config.yaml
n_layer: 11
n_head: 2
n_kv_head: 2
qk_norm: true
init: "trunc"
init_std_o: 0.0
beta1: 0.95
batch_tokens: [65536, 131072, 196608]
Each number is 128 + 24 x the weight over its row's rms, rounded and kept within 0 to 255. Layers, rows and columns count from 0. The size above them is the row's rms in percent of the matrix's.

# layer 3 MLP up, 1024x256, rms 0.221, rows 297-349, columns 128-191
size [100 105  97  98  99 101 102  96 104 109 103  94  98 104 104  99  95  99  93 102  96 104 105  99  95 103 106  99 104 101 102  98 102  94  98  91  99  96  99  95 100  95 101 102 101  95 106  98  95 100 100  95 100]
[[158 132 107 153  89 112 164 115 142 123 160  95 115 118  99 102 133 114 142 160 155 106 157 134 136 120 132 143 146 112 156 150 139 132 121 127 121 126 177 160 112 124 122 156 139 106 110 153 168 101 114 150 110 146 130 118 163 181 140  80 153 132 154 126]
 [148 126 183 108 115 116 125  85 138 104 157  97 138  76 119 147 107 120 158 181  86 132  96 142 136  80 113 147 133 134 147 137 117 114 120  98 173 149 158 112 142 103 208 126 160 138 131  85 135 133 103  88 123 103 149 130 189 139  92 134 102 103 149 154]
 [143 145 154 138 107 132 120 168  86 169 160 107 114 168 136 111  88 149 175 142 125 117 155 159 156 106  95 152 132 107 153 121 182 137 146 154 148 127 103 116  88 118 136  83 125 158 167 116 100 111 148 125 122 104 129 110 131 165 167 133 146 158 102 126]
 [154 143 114 153 147 139 108 108 128 124 111 150 116 146  85 162 136 169 151 123 110 115 104 162 178 117 123 109 135 168 109 108 128 154 153  97 124 155 108 146 125 114 141 124 102 157  79 127  97 124 148 112 144 102 123 145 103 103 174 154 104 185 123 116]
 [153  92 113 156 149 124 125 149 126 140 158 154  93 123 138 140 140 133  89 117 124 187 110 141 110 144 104 128 140  98 132 150  74 134 144 123 105  81 143 136 114 153 161 114 137 103 132  98 102 117  67 157 144 110 171 105 122 135 156 180 139  99 153 118]
 [177 152 125 140 162 166 138 159 127 134 167 158 143 153 132 170 167  75 147 102 124 131 130 128 118 141 134 118 139 171 129 155  86 124 161 116 125 101 126 116 135 120 129 127  88 146 106  44 115 116 131 105 115 129 127 183 116 128 117 154 140 147 135 138]
 [125 108 112 155 120 107 118  89 167 136 131 151 101 144 161 124 124 188 127 121 163 123 135 133 119 105 117 136 128 105 119 130  66 130 168 149  92 148 145  88 154 128 106 144  95 124 126 127 122 152 135 125  83 141 160 145 139 145 160 100 138 155 151 132]
 [120 110 128 111  93 136 173 160 159 194  97 166 155 124 132 128 165  95 103 122 105 119 167 147 103 158 133  69 139 146 146 205  98 113 131 131 146 113 141 111 160 195  77 120 149 108 130 121 140 129 148 134 178 167 135 118 155 131 163 169 131 132 102 127]
 [141 127 157 139 113 124 147 141  87 145 109 106  92  96 126  88 124 136 122 154 147 104 106 123  86  99 128  62  91 108 112 151 115  72 103 133 115 140 127 112  89 115 149 135 163  80 174 160  94 119  83 142 154 134 119 139 109 142 143 144 164 139 127 156]
 [171 116 160 133 135 144 133 105 129  98 138  92 131 142 151 118 141  93 124 142 114 145 132  90 120 150 103 115 138 159 122  92 160 138 132 114 112 131 149 154 113  91 147 121 104  92 132 121 131 129 161 107 121 135  93 132 175 139 115 122 128 152 126 133]
 [125 104 123 142 120  74 125 137 106 149 133  99  90 106 155 121 120 106  76 132 120 112 167 141 137  60 170 169 174 171 111  60 108 129 153 101  66 127 156  88 126 124 161 126 127  98  77 139 127 120 162  73 110  99 133 159 133 162 166 163 141 138 158 144]
 [112 146  78 131 148 135  96 137 118 131 157 165  90 119 149 124 168 132  88 100 119 109 175 129 118 149 113 115 101 135 142 154 131 121 123 140 120 167 120 124 140 145 115 117 136 120 142 156  92 101 156 129  98 125 142 128 124 105 130 150 142 139 139 101]
 [149  97 126 142 114 136 142 134 136 146 122 172 104 127 170  72 135 127 136  81 142  93 134 119  96 134  94 135 177 147 116 149 112 128 146 127  86  91 126 138 152  95 137  77 117 147 125 155 125 174 140 122 144 140 126 132 143 107 115 152 169 172  90 162]
 [159 188 150 134 129 119 139  90 101 118 131 145 146 107 140 100 133 109 157 152 115 141 139 131  87  96 141 148 143 132 197 127 156  83  95 106 115 135 192  85 159 137 153 110 113 118  99 148 140 132 157 149 159 130 168 173 102 105 130 101 138 115 170  77]
 [134 124 138 133 175 130 135 156 151 162 126  91 149 175 112 111 129 130 114 128 133 124 127 144 138 124 153 152 169 109 148 145 130 122 125 161 159 150  95 117  97 128 154 163 104 104 113 150 127 133 115 155 155 135 139 137 135 155  92 126 115 148 104  80]
 [ 79 124 114  98 152 157  72 157 142  98 130 143 122 131 121  89 117 110 128 136 120 156 111 187  88 114 175 134 120 140 117 100 129  97 107 114 128  97 111 119 113  96 109 160 146 132 180 130  98 111 135  68 122 136 121 168 108  95 128 174 158 156 103 117]
 [170 115 128 130 126 166 127 150 126 145 133 106  97 121 122 155 173 169 138 131 144 106 117 146 158 131 145 107 143 123 102  96  73 131 112 128 100 141 118 142 137  81 130 170 170 127 147  96 114 126 130 148 124 119 106  89 138 129  85 148 123 143 134 158]
 [132 145 134  84 123 119 158 119 124  97 137 132 129 157 112 108 152 159 113 128 134  73 159 167  76 172 167 130  88 149 101 128 177 141 134 136 134 162  86 111 129 131 136 169 112 121 160 108 141 125 125 131 138 109 117 104 128 151 117 126 146 154  94 108]
 [132 128 170  99  99 112 189 139 123 122 120 109 121  83 126 161 154 105 136 112 102 144 131  81 138 141 134 113 104 141 102 113 103 159 124 114 145 134 126 116  75 118 157 120  94  99 104 107 116 102 158 132 128 107 145  90 143 116 117 116 144 102 113 113]
 [163 178 144 134 107 154 146 104 112 138  90 175 135 177 121 118 112 126 115 114 141 151 124 115 104 110 152 120 142  98 159 137 108  99 106 137 111 138 108  86 121 134 136 102 108 138 128 129 146 120 145 181 156 136 132 129  88 127 180  96 134 136 112 128]
 [112  93 154 161 112 136 132  97  99 108 166  65 145  64 158 104 159 144  93 152 102 102 128 134 134 186 119 110 173 112 150  93 104 141 160 129 125 161 152 161 157 150 118 142 158 100 131 134 121 144 156 124  97 134 145 130  98 114 103  86 164 151 131 140]
 [ 95 194 129 121 128 125  56 172 134 116 100 135 152 105 130 108 129 115 144 151 127 145 126 144 127 125 172 142 140 103 182 114 120 138 153 102 158 130 187 166 129 155 168 139 126 120 118 136 113 113 107 151 139 142 152 128 124 118 113 163  75  94 163 127]
 [151 138 120 130  96 114 100 173 147  94 158  91  86 127 111 141  67 163 140 107 175 157 177 108 143 149  91 140 151 148 115 119 137  68 160 122 100 107 176 122 101 142 153 168 148  91 125 162 131 147 125 118 143 112 126 167 119  99 141 102 118 140 106 137]
 [134 127 109 130 101 131 157 135 131 104  89 113 135 114 135 141 181 168 171 144 129  88 153 130 142 129 129 154 100 128 118 127  98 157 168 115  91 171 131 148 160 114 111 113 159 133 141 107 121 130  91 154 111 132 113 123  98  84 144 110 141 149 152 131]
 [146 153 143 118 137 137 133 112 176 108 120 161 112 121 106 137 122 107 101 133 165 168 128 147 136 159 145  88 162 133 118 160 165 104 117 153  85 113 110 150 164 107 130 107 122  95 113 117 140  94 109 140  98 134 133 116 121 182 119 162 104 124 128 123]
 [119 107 117 116 125 148 114 124 121 106 140 135 150 146 139 188 135 169 131 129 115 184 122 126 111 104 125 185 119 130 130  81 144  93 130 122 166  90 126 148  97  90 139 132 113 124 133 121 137 112 170 126  97 103 135 120 137 119 126 124  76 100 145 122]
 [ 85 132 146 141 127 153  97 180 142 139 127 147 160 133 125 161 129 134 105 165 128 131 140 115 140 142 143 125  85  90 109 115 145 140 134 143 141 108 116 131 118 108 150  90 152 125 112 149 134  97 113 140 154  85 138 143 129 111 118 201 141 141  80 118]
 [111 154  97 156 143 102 122 165 122 152 149  94 129 158 142 123 123 142 143 106 148 123 100 110 158 121 106  77 110  75 167 165 105  65 106 127 130 128 167 142 142 105 141 122  96  97 144 147 125 104 116 111 155  89 127 115 136 144 148 135 109 107 177 117]
 [131 188 144 146 160 101 121 125 135 105 125 169 149 144 137 132 138 113 172 129 137 144 134 107 129 134  79 147 116 136 116 133 175 128 147  93 111 144  98 141 136 111 168 125 131 103 127 115 115 104 132 119 152 154 119 147 141 104 124 159 162 155 118 158]
 [129 130 149 157 158 131 142 154  62 150 153 130 112 160 142 130 167 241 122 118 170 131 140 137 158 162 141 141 120 151 150 115 154  81 126 148 122 157 120 143  76 141 149 137 123 106 174 135 144 109 127 139 111 100 137 164 165 114 142  79 133 106 142 141]
 [136  62  94 137 122 150 138 145 125 131 122 106 149 133 173 136 136 130 120 187  76 157 143 110 176 151 161 160 141 137  93 145 119 149 107 146 175 144 142 160 100 194 151 108 156 153 149 115 144 140  90 127 103  93 149 139 143 131 155 136 129 101 109 121]
 [114 137 154 138 112 123 161  96 145 126 111 142 110 183 177 100 114 143 122  80 116 131  84 134 110 157 162 146 136 150 130 161  99  81 129 168 127 104 152 103 161 111 149 144 131 138 105 144  77 119 153  94 161 117 156 131 122 113 147 122 152  77 121 155]
 [132 111 179 105 163 150 107 163  92 138 101 125 174  92 188  87  86  96 115 125 136 117 153 126  82 119 118 151 133 115  73 153  69 140 119 137  94  87 112 151 112 156 147 147 123 129 181 112 150 120 114 139 133 127 190 102 117 137 106  90 125 131 101 100]
 [146 143 101 105 148  56 124 134 103 119 101 137 128 146 153  61  87 155 103 156 180 111 126 116 155 109 131 141 110 166 136 143 149 134 138 124 120 144 161 110 117 134 135  95 120 123 121 138 111 140 149 130  92 150 128 108 119 116 140  77 168 143 104 146]
 [135 178 120 136 166  88  84 173 119  85 134 121 156 114 125 129 101  96 101 114 100 129 106 111 152 121 106 145 114 117 109  83 126 123 122 117  83 127 137 153 133 136 153 130 177 129 164 108  78 114  95 124 140 108 105 112 144 129 143 130 138 164 123 161]
 [132 110 132 163 143 137 137 139  95 139 151 173 140 162  86 149 105 142 127 142 162  68 137 103 194 108 139 120 115 140 152 162 107 140 187 129 147 109 119  79 144 107 121 118  87 139 120 115 110 174 162 123 160 114 154 139 143 118 124 116 132  94 108 131]
 [191 133 156 149  64 143 102 146 147 135 131 131 128 144 149  87  80 133 131 156  96 137 179 158 126 160 113 124 153 123 109 139 131 136 152 116 104 118 119  89 119 179 137 160 113 118 132  72 107 136 121 114 115  98  89 152 123 147 147  94  97 113 158  94]
 [143 128 128 119 131 149 143 154 128 137  93 142 138 110 125 112 128 131 119 133 103 146  96 120 160 109  95 125 162 164 125 135 117 135 137 122  93 173 127 125 118 126 152 137  88 140  85 104 111   5 134 133 104 138 108 123 170 107 111 143 161 145  97 173]
 [128 120 113 115 118 121 151  92 129 109 160 110  76 147 148 121 148 101 149 152 127 141 130 126 114 150 150 121 119  97 151 187 157 159 147 148 117 116 105 125 150 101  62  94 157 103 119 108 105 102 154  76 132 129 101 107 116 149  77 120 131 133  92  89]
 [122 120 139 110 146 155  56 134 113 115 139 159 179 124 146 129  95 144 149 103 109 145 104 163 162  91 119 108 142 118 122 130 126 131 107 118  95 137 143 113 158 104 135 125 108 100 126 136 113 113 129 104  92  96 120 101 139 133 112 111 136 122 116 102]
 [132 132  66 143  97 113 133  99 174 133 170 161 131 158 123  83 210 169  85 115 137 105 128 150 133 123 131  92 155 146 136 127 108 161 110 131 102 161 111 149 105 122 185 107  90 157 129 157 139 118 115 123 139 120 128  88 118 140 130 163 124 140  94 142]
 [129  99  81 119 153 150 118 119 111  94 148 156 184 121 154 141 142 149 152 144 154 169 162 143 131 106 139 136 138 131 149 152 160 117 152 101 113 148 148 149 166 122 128 123 113 129 101  89  77  68 146 137 119 150 126 134 119 171 134 138 120 172 142 130]
 [176 111  94 122 108 154 114 124 100 130 120 156 125 123 172 144 121 170 133 155 130 125  69 117 146 150 143 127 174 122  98  98 107 134 129 137 132 118 114  82 128  96 149 141 100 126 125 135 112  72 116 133 105 153 123 190 165 119 124 121 104 160 129  87]
 [102 124 117 142 129 137  83 135 105 125 139 153 160 154  47 153 179 118 150 162 125 123 126 124 113 125 132 142 106 128 138 148 119 136  95 134  92 118  99 123 140 144 161 121 152 111 155 121 141 138  94 172  75 147 130 147  90 116 146 149 104 116 125 108]
 [126 158 140 156  93 138  98 150 156 102 131 138  96 144 145 119  87  94 115 135 123 103 100 125 145 143 112 163  86  88  95 123  78 119 158 112  69 140 105 119 156  86 153  62 165 114 116 120 126 148 176 153 149 114 133 156 116 143 161 137 145 137 143 164]
 [127 133 124 116  89 126 116 127 129 119 118 130 132 140 153 162 202 148 136 183 135 147 142 120 134 131 143  97 134 109 157 116 179 103 104 135 101 148 183 149 169 113 111 129  93  97 141 148 140  99 155 110 125  92 180 112 127 113 131 102 126 155 146 112]
 [142 148 143 110 131 161 114 136 107 119  82 118 105 151 103 104 140 158  89 110 145 141  83 130  98 128 118 136 122 111 144  96 166 113 140  92  80  95 119 141 127 117 127 129 122 113 133 116 140 139 124 128 141 112 127 138 102 148 103 117 192 137 124 111]
 [117 118 111 147 122  93 148 120 107  92 120  70 142 151  82 116  85 109 139 146 115 125  94 106 154 128  70 159 157 137  90 101 104 123 105 113 112 116 142  97 132 106 130 157 109 144 137 177 130 177 154 119  92 165  67 161 125 111 157  95 133 148 142  96]
 [121 114  80 149 111 156 139 127 130 141 103 136 137 122 168 190 148 127 104 115 150  97 127 155 150 160  91 117 121 131 142 149  94 100 140 135 145 135 125  61 134 126 137 148 147 130 145 111 126 136 125 122  67 120 143  78 133 143 117 145 134 118 129 117]
 [103 141 138 165 140 117 113 157 132 150 115 141 130 134 117 135  94 125 120 157 114 116 125 100 172 104 163 102 116  90 148 102  95  70 125 127 149 114 133 140 131 123 141 124 112 153 168 156 108 100 164 111  99 115 125 111 154 110 123 121 172 128  99 110]
 [112  93  97 155 101 123 101 120 192 131 113 130 141 109 147 126  90 165  94 166 128 128 107 140  99 177 149 126 128 102 135  93 162 139 155 121 110 159 139 151 115  90 100 111 112 137 101 195 124 131 145  91 143 134 174 133 155 142 131  77 151  93 134 103]
 [ 72 129 107 131 157 105 139 128 171 157 130 142 151 153 161  73 155 134 111 140 153 143 124 128 140 135 164 143 116 141 111 139 148 142 150  87 102  64 115  93 157 114  94 108 141 164 108 134  83 123 142 139 139 106 115 143 160  73 153 182 139 131 121 154]
 [127 117 148 111  85 156 126 132 147 129 147 143 108 135 152 134 195 153 103  88 126 118 115 165 140  93 142 123 135 117 110 116 168 104 149 140 120 145  99 105 110 110 160 112  74 123 116 124 164 175 166 133 123 115 126 154 142 128 128  98 118 121 109 161]]
# layer 3 MLP down (transposed), 1024x256, rms 0.221, rows 297-348, columns 128-191
size [ 96 104  92  99  93  93  93  89  97 108 107  98 102 102 103 100  92 107  97 107  94 102 109  97  94  97  97  90  96 103 101 106 104 104  94  97 100 106  95  96 102  97  98 100  96  91 111  92  98 102 103  90]
[[109  89 161 114 159 179 112  91  70 174  71 154 139 138 142 121 103 185 122 151 119 121 111 146 112 123 112 121 100 112  83 135 162  98 135  94 149 143 149 131  98 177  98 143 126 138 139 143 145 117 131 136 139 124 116 155 165 115 132 158 101 174 120 153]
 [122  80 122 107 136 112 111 173 139 104 136 116 113 154 137 123 112 133 106 136 109 130 186  97  88 119 137 113 154 146 108 106  97 128 145 114 103 121 165 126 156  93 106 123 142 159 123  90 120 107 111 138 136 119  90 128 139 134 114 131 134 134  72 120]
 [109 142  98 132 105 124 136  87 116 168 115 119 151 115 107  88 140 170  91 123 155 135 148  88 112  82 110  99 115 119 150  95 110  89 130 129 112 124 149 164 173 134 120 152 106 135 123 162  93 120 145 123 130 145  81  90 119 116 197 116 150 157  60 147]
 [126 131 148 117 135 154 150 132 152  95 137 106 153 158 154 123 168  80 133 143 174  90 124 123 109 129 121 104 148  96  69 170 138 100 143  79 121 176 152 150 149 139 164 169 123 120 144 143 138 112 135 156 143 113 159 105 134 125  80 101 113 171 109 143]
 [160 121 130  58 116 132 163 131 133 147 112  94 147 102 123 116 167 140 117 130 141  91  74 117 107 137 123 127 155 151 168 141 155  83 116 126 156 135  87 140 136 136 154 133 106 121 110 163 116 119 149 124 162 132  99 138 106 175 116 130 125 115 165 101]
 [139 156 152 122 140 118 111 130 109 127 131 125 116 110 127 133  79 160 141 136 130 130 121 147 145 116 122 147 123 148 172 128 127  95  95 136 105 125 106 131  85 132 141 157 142 131 175 133 197 122 123 160 132 156 156 121 102 151 120  77 101 165 114 101]
 [130 119 160 141 134 190 148 190 115 116 117 109 158 125  98 131 145 121 150 156 149 143  95  92 134 156 120  99 159 116 129 108 164 107 134 121 133 122 125 128 109 150 171 167 159 117 117 133 113 135  96 168 119 136 155  86 111 133 131 147 133 110 120 130]
 [ 94  97 154 138 122 127 101 124 126 159 123 112 145 163 142 132 153 120 147 140 132 168  78 143 154 150  83 134 116  94 141 160 168 157 162 106 160 116 156 105 128 147 122 121 118 115  97 148 129 112 134  96 158 148 129 114 125 139 126  93 148  85 163 109]
 [155 123 107 123 189  94 115 107 113 126  93 115 156 159 103 114 151 131 132 104 101 141 136 144  87 135 140 113 122 105 148 130 135 112 120 146 138 100 139 122 118 117 116 142 129 101 138 154 107 117 166 137 118 154 150 141 179 120 134  95 122 107 113 124]
 [118 105 168 145 175 136 150 125 159 138 117 151 142 138 116 149 128  98 114 134  82 145 132 127 135 119 121 109 125 139 126 157 137 112 132 115 165 118 137 128  91 157 117 137 127 142 111 163 137 112 154 134  90 140 135  83 151 109 129 117 132 164 100 110]
 [115 145 109 107 117 113 131 159 101 132 137 129 118 122 123 171 160 157 141 145 101 136 139 177 132  95  92 127 100 138 144 125 107 107 180 129 123 135 101 109  88 158 160 128 139 139 137 147 127 140 143 120 101 146  88 179  68  94 126 150 163 110 179 134]
 [127  53 110 169 112 214 169 143  88 111 117 130 118  72 110 164 110  91 166 160 120 101  86 113 145 170  72 120 117 129 107 179 161 162 134 142 117 145 106 142 115 151 135 153 140 139 188 116 143 127 134 161 116 145 153 126 158 116 137 143 155 111 140 130]
 [156 135 121 162 138 144 153 113 141 169 142 110 142 144 111 131 137 117 126 139 115  85 108 113  95 106 101 115 137 173 123 137 152  90 127 114 137 135 165 128  94 139 110 173 134 163 142 166 124 126 115 139  95 129 138 155 117 131 102 105 171 132  83 139]
 [131 135 115 144 101 144  85 117  98 118 104 194 144 149 156  98 143 104 113 143 110 103 128 142 111 119 134 125 153 115 152 124 141 138 153 156 145 122 102 136 140 103 112 140 124 119 131 121 161 142  98 134  98 150 107 142 136  78 129 109 117 127 129 132]
 [ 90 154 144 125 128 158 114 101 105 144 123 124 101 155 144 133 135  98  97 116  92 119 134 114 130 119  82 130 131 156 146 132 147 137 127 154 127 162 131 134 138 120 108 134 119 127 154 152 116 107 134  89 120 138 144 129 122 140 130 172 104 130 124 150]
 [108 127 139 146 142 103 134 151 111 144 104 140 161 155 108 101 122 148 124 114 154 106 154 105 163 106 115 132 104 127 151 145 189 182 124 143 115 121 124 132 142 104 132 183  77 155 131 129  74 138 130 107 141 116 148 113 126 152 141  75 150 119 109 131]
 [144 170 129 158 154 131 108 107 117 103 116 157 123  98 131 114 147  98 164 118 144 166 137 138  85 127 109 132 138 138 135 122 127 111 128 159 149 111 122  80  75 124 158 173 143 103 118 149 160 113 148 161 116 185 138 110 114 138 144  82 143 119 110 111]
 [128 124 156 107 157  91 134 147  84  76  98 160 155  99 118 154 172  92 134 114 136 131 167 135 105  92 105 159 118 107  99 127 118 102 147 128  85 124 114 103 142 162 152 147 127 140 120 138 116 117 124 148 129 128 149 107 145 148 117 145 103 114 169  83]
 [155 115 110 166  88 165 124 166 150 109 125 120 124 138 169 121 125  59 147 135 107  95  92 152 102 111 117  91 143 104 139  96 152 159  96  91 120 155  92 142 108 125 139 152 143 124 106 140 118 111 123 115 134 161 128 104 150 170 122 103 110 144 155 138]
 [ 95 107  97 166 151 133 120 140 114 100 121 128 134 139 130 123 110 141 110 125 112 132 141 105 115 153 103 144 167 123 155 137 123 152 149 150 103 139 164 151 130 148 147 125 121 140  95 116 170 126 134 115 113 178 117 173 101 127 122 100 147 121 146 153]
 [164 165 133  87 128 118 111 116 125 143 127 117 120 169 137 130 100 166 105 113  85 111 106 156 109 125 116 148 153 126 114 174 142 120 132  99 100 138 124 112 129 124 149 119 170 113 163 126 152 134 128 126 108 185 172 135 139 106 135 103  98 139 110  95]
 [132 107  89 116 105 103 144 117 121 131 143 173  80 134 179 147 113  99 120 108 142 113 123 117 113 117 144 119 171 140 111 152 100 128 139 124 175 165 118 104 126 103  77 110 130 128  98 134 147 155 119 128  92 158 103 144  72 135  95 166 161 142 116 145]
 [119 121 147 159 114 130 107 199 122 133 135 140  84 117 121 108 134 138  91 119 108 109 142 145 139  96 105 156  89 126 104 152 137 130 132  83  75 101 111 141 112 117  94 100 164 110  89 140 135 126 121 142 147 149  91 139 128 168 126 133 167 121 166 105]
 [140 112 113 120  83 123 149 102 116 130 118  96  97 127 166 190 140 114 144 149 119 131 152 107 134 117 122 108 149 135 135 133 115 115 147 145  83 120 112 127 104 117 126 123 101 121 146 110 103 165 140 106 123 160 122 148 101 137 101 141 166 134  82 139]
 [ 89 141 133 115  94 105 135 139  84 147  93 117 134  93 153 122 108 116 120 139 160 125 123 135 119  81 127 129 107 120 118 141 123  97 101 143  99 100 153 120 106 171 152 109 118 127 108  80 103 102 119 109 109 112  79 148 132 117 144 123 111 142  82  88]
 [109  82 160 119 179 136 189 143 100 135 131 151 137 129 142  96 150 166 127 187  84 115 139 138 127  80 100 104 104 119 110 170 140  82 123 116  98 120 139 159 163 108  88 113 127 154 159  78  77 119  79  93 184 160 103 139 154 140 158  90 180 164 115 130]
 [142  96 124 166  79 160  67 148 136  89 133 138  94  90 143 144 131 128  92 102 155 140 156 119 129 113 160 110 147 121 154 112 116 128 155 143 117 144 139 147 162  92  91 118 146 145 131 162 156 139 112 117 149 149  84 145 179  92 101 124 115 125  95  95]
 [121 172 179 125 116  94  91 125  97 122  81 127 122  84  99 146  81 178 132 122 171  80 111 147 122  98  87  95  87 146  87 148 159 167 115 157  92 131 139 156 151 118 130 148 136 151 109 138 153 140 117 130 119 141  94 145 149 156 132 140 200 127 148 127]
 [128 155 123 127 127 138 112 168 198  95 109 140 180 120 154 112 151 115 121 105 130 134 101 137  90 152  82 145 145 133 154 130 117 154 152  86 152 141 136 135 129 125 118 161 124 126 134 136  83 137  77 133 167 107 102 133 113  88 125 142 124 137  97 119]
 [114 123 139 151 101 122 123 186 122 126 174 147 125 165 157 123 108 125 119 113 139 110 158 113 110 112 165  83 142 100 100 135 141  88 116  85 138 150 123 111 113  85 129  95 128  99 143 117 117 169 131  90 126 163 140 167 158 111 102 113 145 119  93 141]
 [147  96 113 151 130 132 114 121 139 110 195 175  54 159 116 100 116 138 115 107 125  81 141 107  82 146 112 118  95  75 147 106 159  86 140 100 119 163 143 127 135 124 128 100 144 149 117 145  75 165  98 103 146 140 105 131 143 129 137 109 138 143 104 107]
 [120  93 163 153 117 141  69 150 162 131 117 131  86 118  85 157 117 134 176 132 114 138 151 143 125  97 113 152 107 140 146 102 133 106  93 117 132  69 172 113 138 124 119 148 127 163 137 148 140 147 123 106 112 138  98  87 144 113  93  76 127 116 123 151]
 [116 155 142 141 147 200 122 149 132 118 136 114 110 127 135 109 176 126 159 130 147 129 177 140 194  94 109 116 135 129 119 143 173 143 109  85 155 119 106 143 139 141 194  92 122 119 161 158 171 117 150 165 146 121 139 129  74 101 125  96 113 144 117  98]
 [139 125 128 129 157 126 129 161 101 153 114 134 145 108 128 136 103 162 137 120 116  94 131  62 116 113  74 152 133 111 144 159  98 137 159 106 118  93 145 153 129 134 140 149 113 122 169 143 157 138 114 103 108 133 133 145 139 137 144  68 158 130 146 114]
 [114 165 163 116 126 113  97  90 138 150 112 154 120 113 127 133 100 138 128 157 131 149 186 113 117 123 121  95 127  93 137 123  99 104 145  94 117  77 114 114 132 120 152 165 115 119 142  90 140 137 159 141 109  72 156 102 162 188 122 142 118 148  96  90]
 [135 156  77 188 125 136 109 110 135 151 119 134 174 133  96 132  83 128 118 123 131 180 177 131 149 177 104 127 104 116 149 130 143 100  82 133 112 109 168  70 127 109 159 123 164 105  97 173 154 127 119 144  99 166 127 142 109 183 128 121 128 128 117 134]
 [115 126 126 133  93 137  74 108 173 111  62 158  93 101  98 114 134 129 151 119  91 173  98 154 121 147 113 144  99 117 122 126 129 165 132  55 126 162 154 115 107 148 136 125 157 120 118 110  91 128 130  94 137 100 101  64 155 134 156 161 147 113 147 105]
 [130 100 135 132 111 139 148 129 128 111 161 139 128 116 130 104 120 122 106 115  96 162 110 144 142 117 165 107 154 127 137 112 139 105 124 198 146  98 135 144 144 117 142 166 125 127 139 124 143 123  99 133  96 118 123 122 149 148 131 118 149 109 148  71]
 [ 81  91 120 149 125 146  85 146 135 171 116 106 147 139 109 132 119 133 143 149 138 157  97 113 137 129 135 138 156 139 120 125 134 114 123 120 127 109 134 145 124 146 100 144 129 149 120 132 175 119 119 161 119 114 112 114 134 155  72 162  78 121 147 149]
 [137 134 115 156 148 123 122 124 143 117  88 125 145 114 134 157 150  93 117 190 143 144 187 123  96 161 127 148 159 139 109 114 121 150 106 130 156 104 109  98 121  91  82 175 156 101 167 176 144 126 144 150 189 120 129 164  81  96  90 149 121 170 139 129]
 [103 151 165 133 128  91 142 118 137 123 138 105 135 126 130 127 143 130 121 120 104 135 102 160 125 119 123 123 103 173 115 156 120 157 135  97  90 138 148  83 126 127 107 128  88 134 151 103 167 127 125 135 150 154  92 104 114  96  96  72 144  90 129 107]
 [155  96 127 127 117 123 102 134 116 112 126 108  89  90 145 184  94 129 179 130 140 136 180 108 116 157 132 109 139 121 111 135 115 141 150 115 156  84 134 115 121  77 140  85 136 153 130 140 164 111 137 114 149 139  92  85 113 149 142 133  59 114 143 131]
 [168 105  84 157 142 143 132  97 165 102 146 118 107 126 147 164 122 137 140 114 115 127 148 146 135 133 101 120 195  94 137 164 124 127 141 174 116 140 121 102 103 148 147 134 149 111 126 143 134 104 105 121 143 166 137 116 119 109 148 153 109 163 161  97]
 [ 83 149 112 128 119 122 139 148 127  90 130 126 129 132 178 143  99 137 146 122 122 153 139 109 125  94 129 113 139 111 102 101  96 134 118 178 162 137  93  93 125 134 167 105 122 144 149  86 160 135 128  70  94 135 120 145  92 104 134 120 140  90 115 118]
 [179 136 141 118 183 138  83 144 102 127 109 128 109 108 134 133 135 146 119 105 167 129 170  58  89 131 115 137 138 135  97 101 154 143 140  98 134 105  73 140 111 154 116  96 112 129 122 153 166 121 105 108  97 125 108 148 108 106 165 152 121 137 156 111]
 [114 121 143 138 105  97  66 108 110 160  55 142 128 173 165 179 100  93 121  81 145 104 125 105 173  88 104 145  88 132  83 109  89  94 126 157 153 141 141 144 155 133 130 129 190 142 131 140 154 131 113 120 134 130  89 101 128 129 132 117 132 145 128 139]
 [157 161 121 119  99 124 179 160 118 138 125 122 130 102 130 135 121 116 128 148  97  97  90 118  90 125  84 129  97 125 120 115 137 170 157  63  79  96 162 141 142 160 121 138 151 130 147 116 120 115 104 151  87 116 114 134 141 112 133 145 172 176 152 103]
 [106 117 140 125 123  74  90  96 122 176 114 139 103 105 155 142 136 158 156 106 115 112 152 116 125 125  87 139 151 185 102 114 117 126 131 124 151 123 124 122 103 149 155 108 125 118 110 114  93 134 116  65 111 117 164 148  86 135  92 167 158  94 166 101]
 [126 121 156 137 129 192 130 107 180 141 106  76 122 115 122 176 115 171  96 109 131 168 116 155 144 119 139 136 133 114 109 145 101  63 112 120 121 124 108 106  99 103 146 104 145 160 164  79 125 182 112 130 126 161 110 131 138 126 108 145 123 101 132 103]
 [174  73 109 107  95  86  94 138 141 119 100 124 137 109 129 113 101 134 134  94  82 154 135 141 138 122 122 115 160 135 119 126 154 182 100 123 112 129 171 137 117 197 110 124 133 112  65 116 155 127 143 123 142 156 153 115 116  99 145 103 155 105 108  99]
 [120 149 138  97 109 128 132 139 135 140 110 147 110 114 118 112 155 174 105 114 122 131 107 136  82 126 149 145 130 132 149 138  71 160 140 157 145 109 157 109  92 118 117 166 132 120 164 122 117 164 161 113 124 125 136 152 140 117 145 165 115 113 108 133]
 [132 124 139 109 133 121 147 109 149 106 119 110  98 128 117 134 122 128 113 135 128 103 142 109 100 127 120 149  96 110 155 138 131  99 136 117  91 120 129 137 117 154 186 103 112 117 106 128  87 170 104  69 120 135  96 110 117 137 144  87 142 115 162 174]]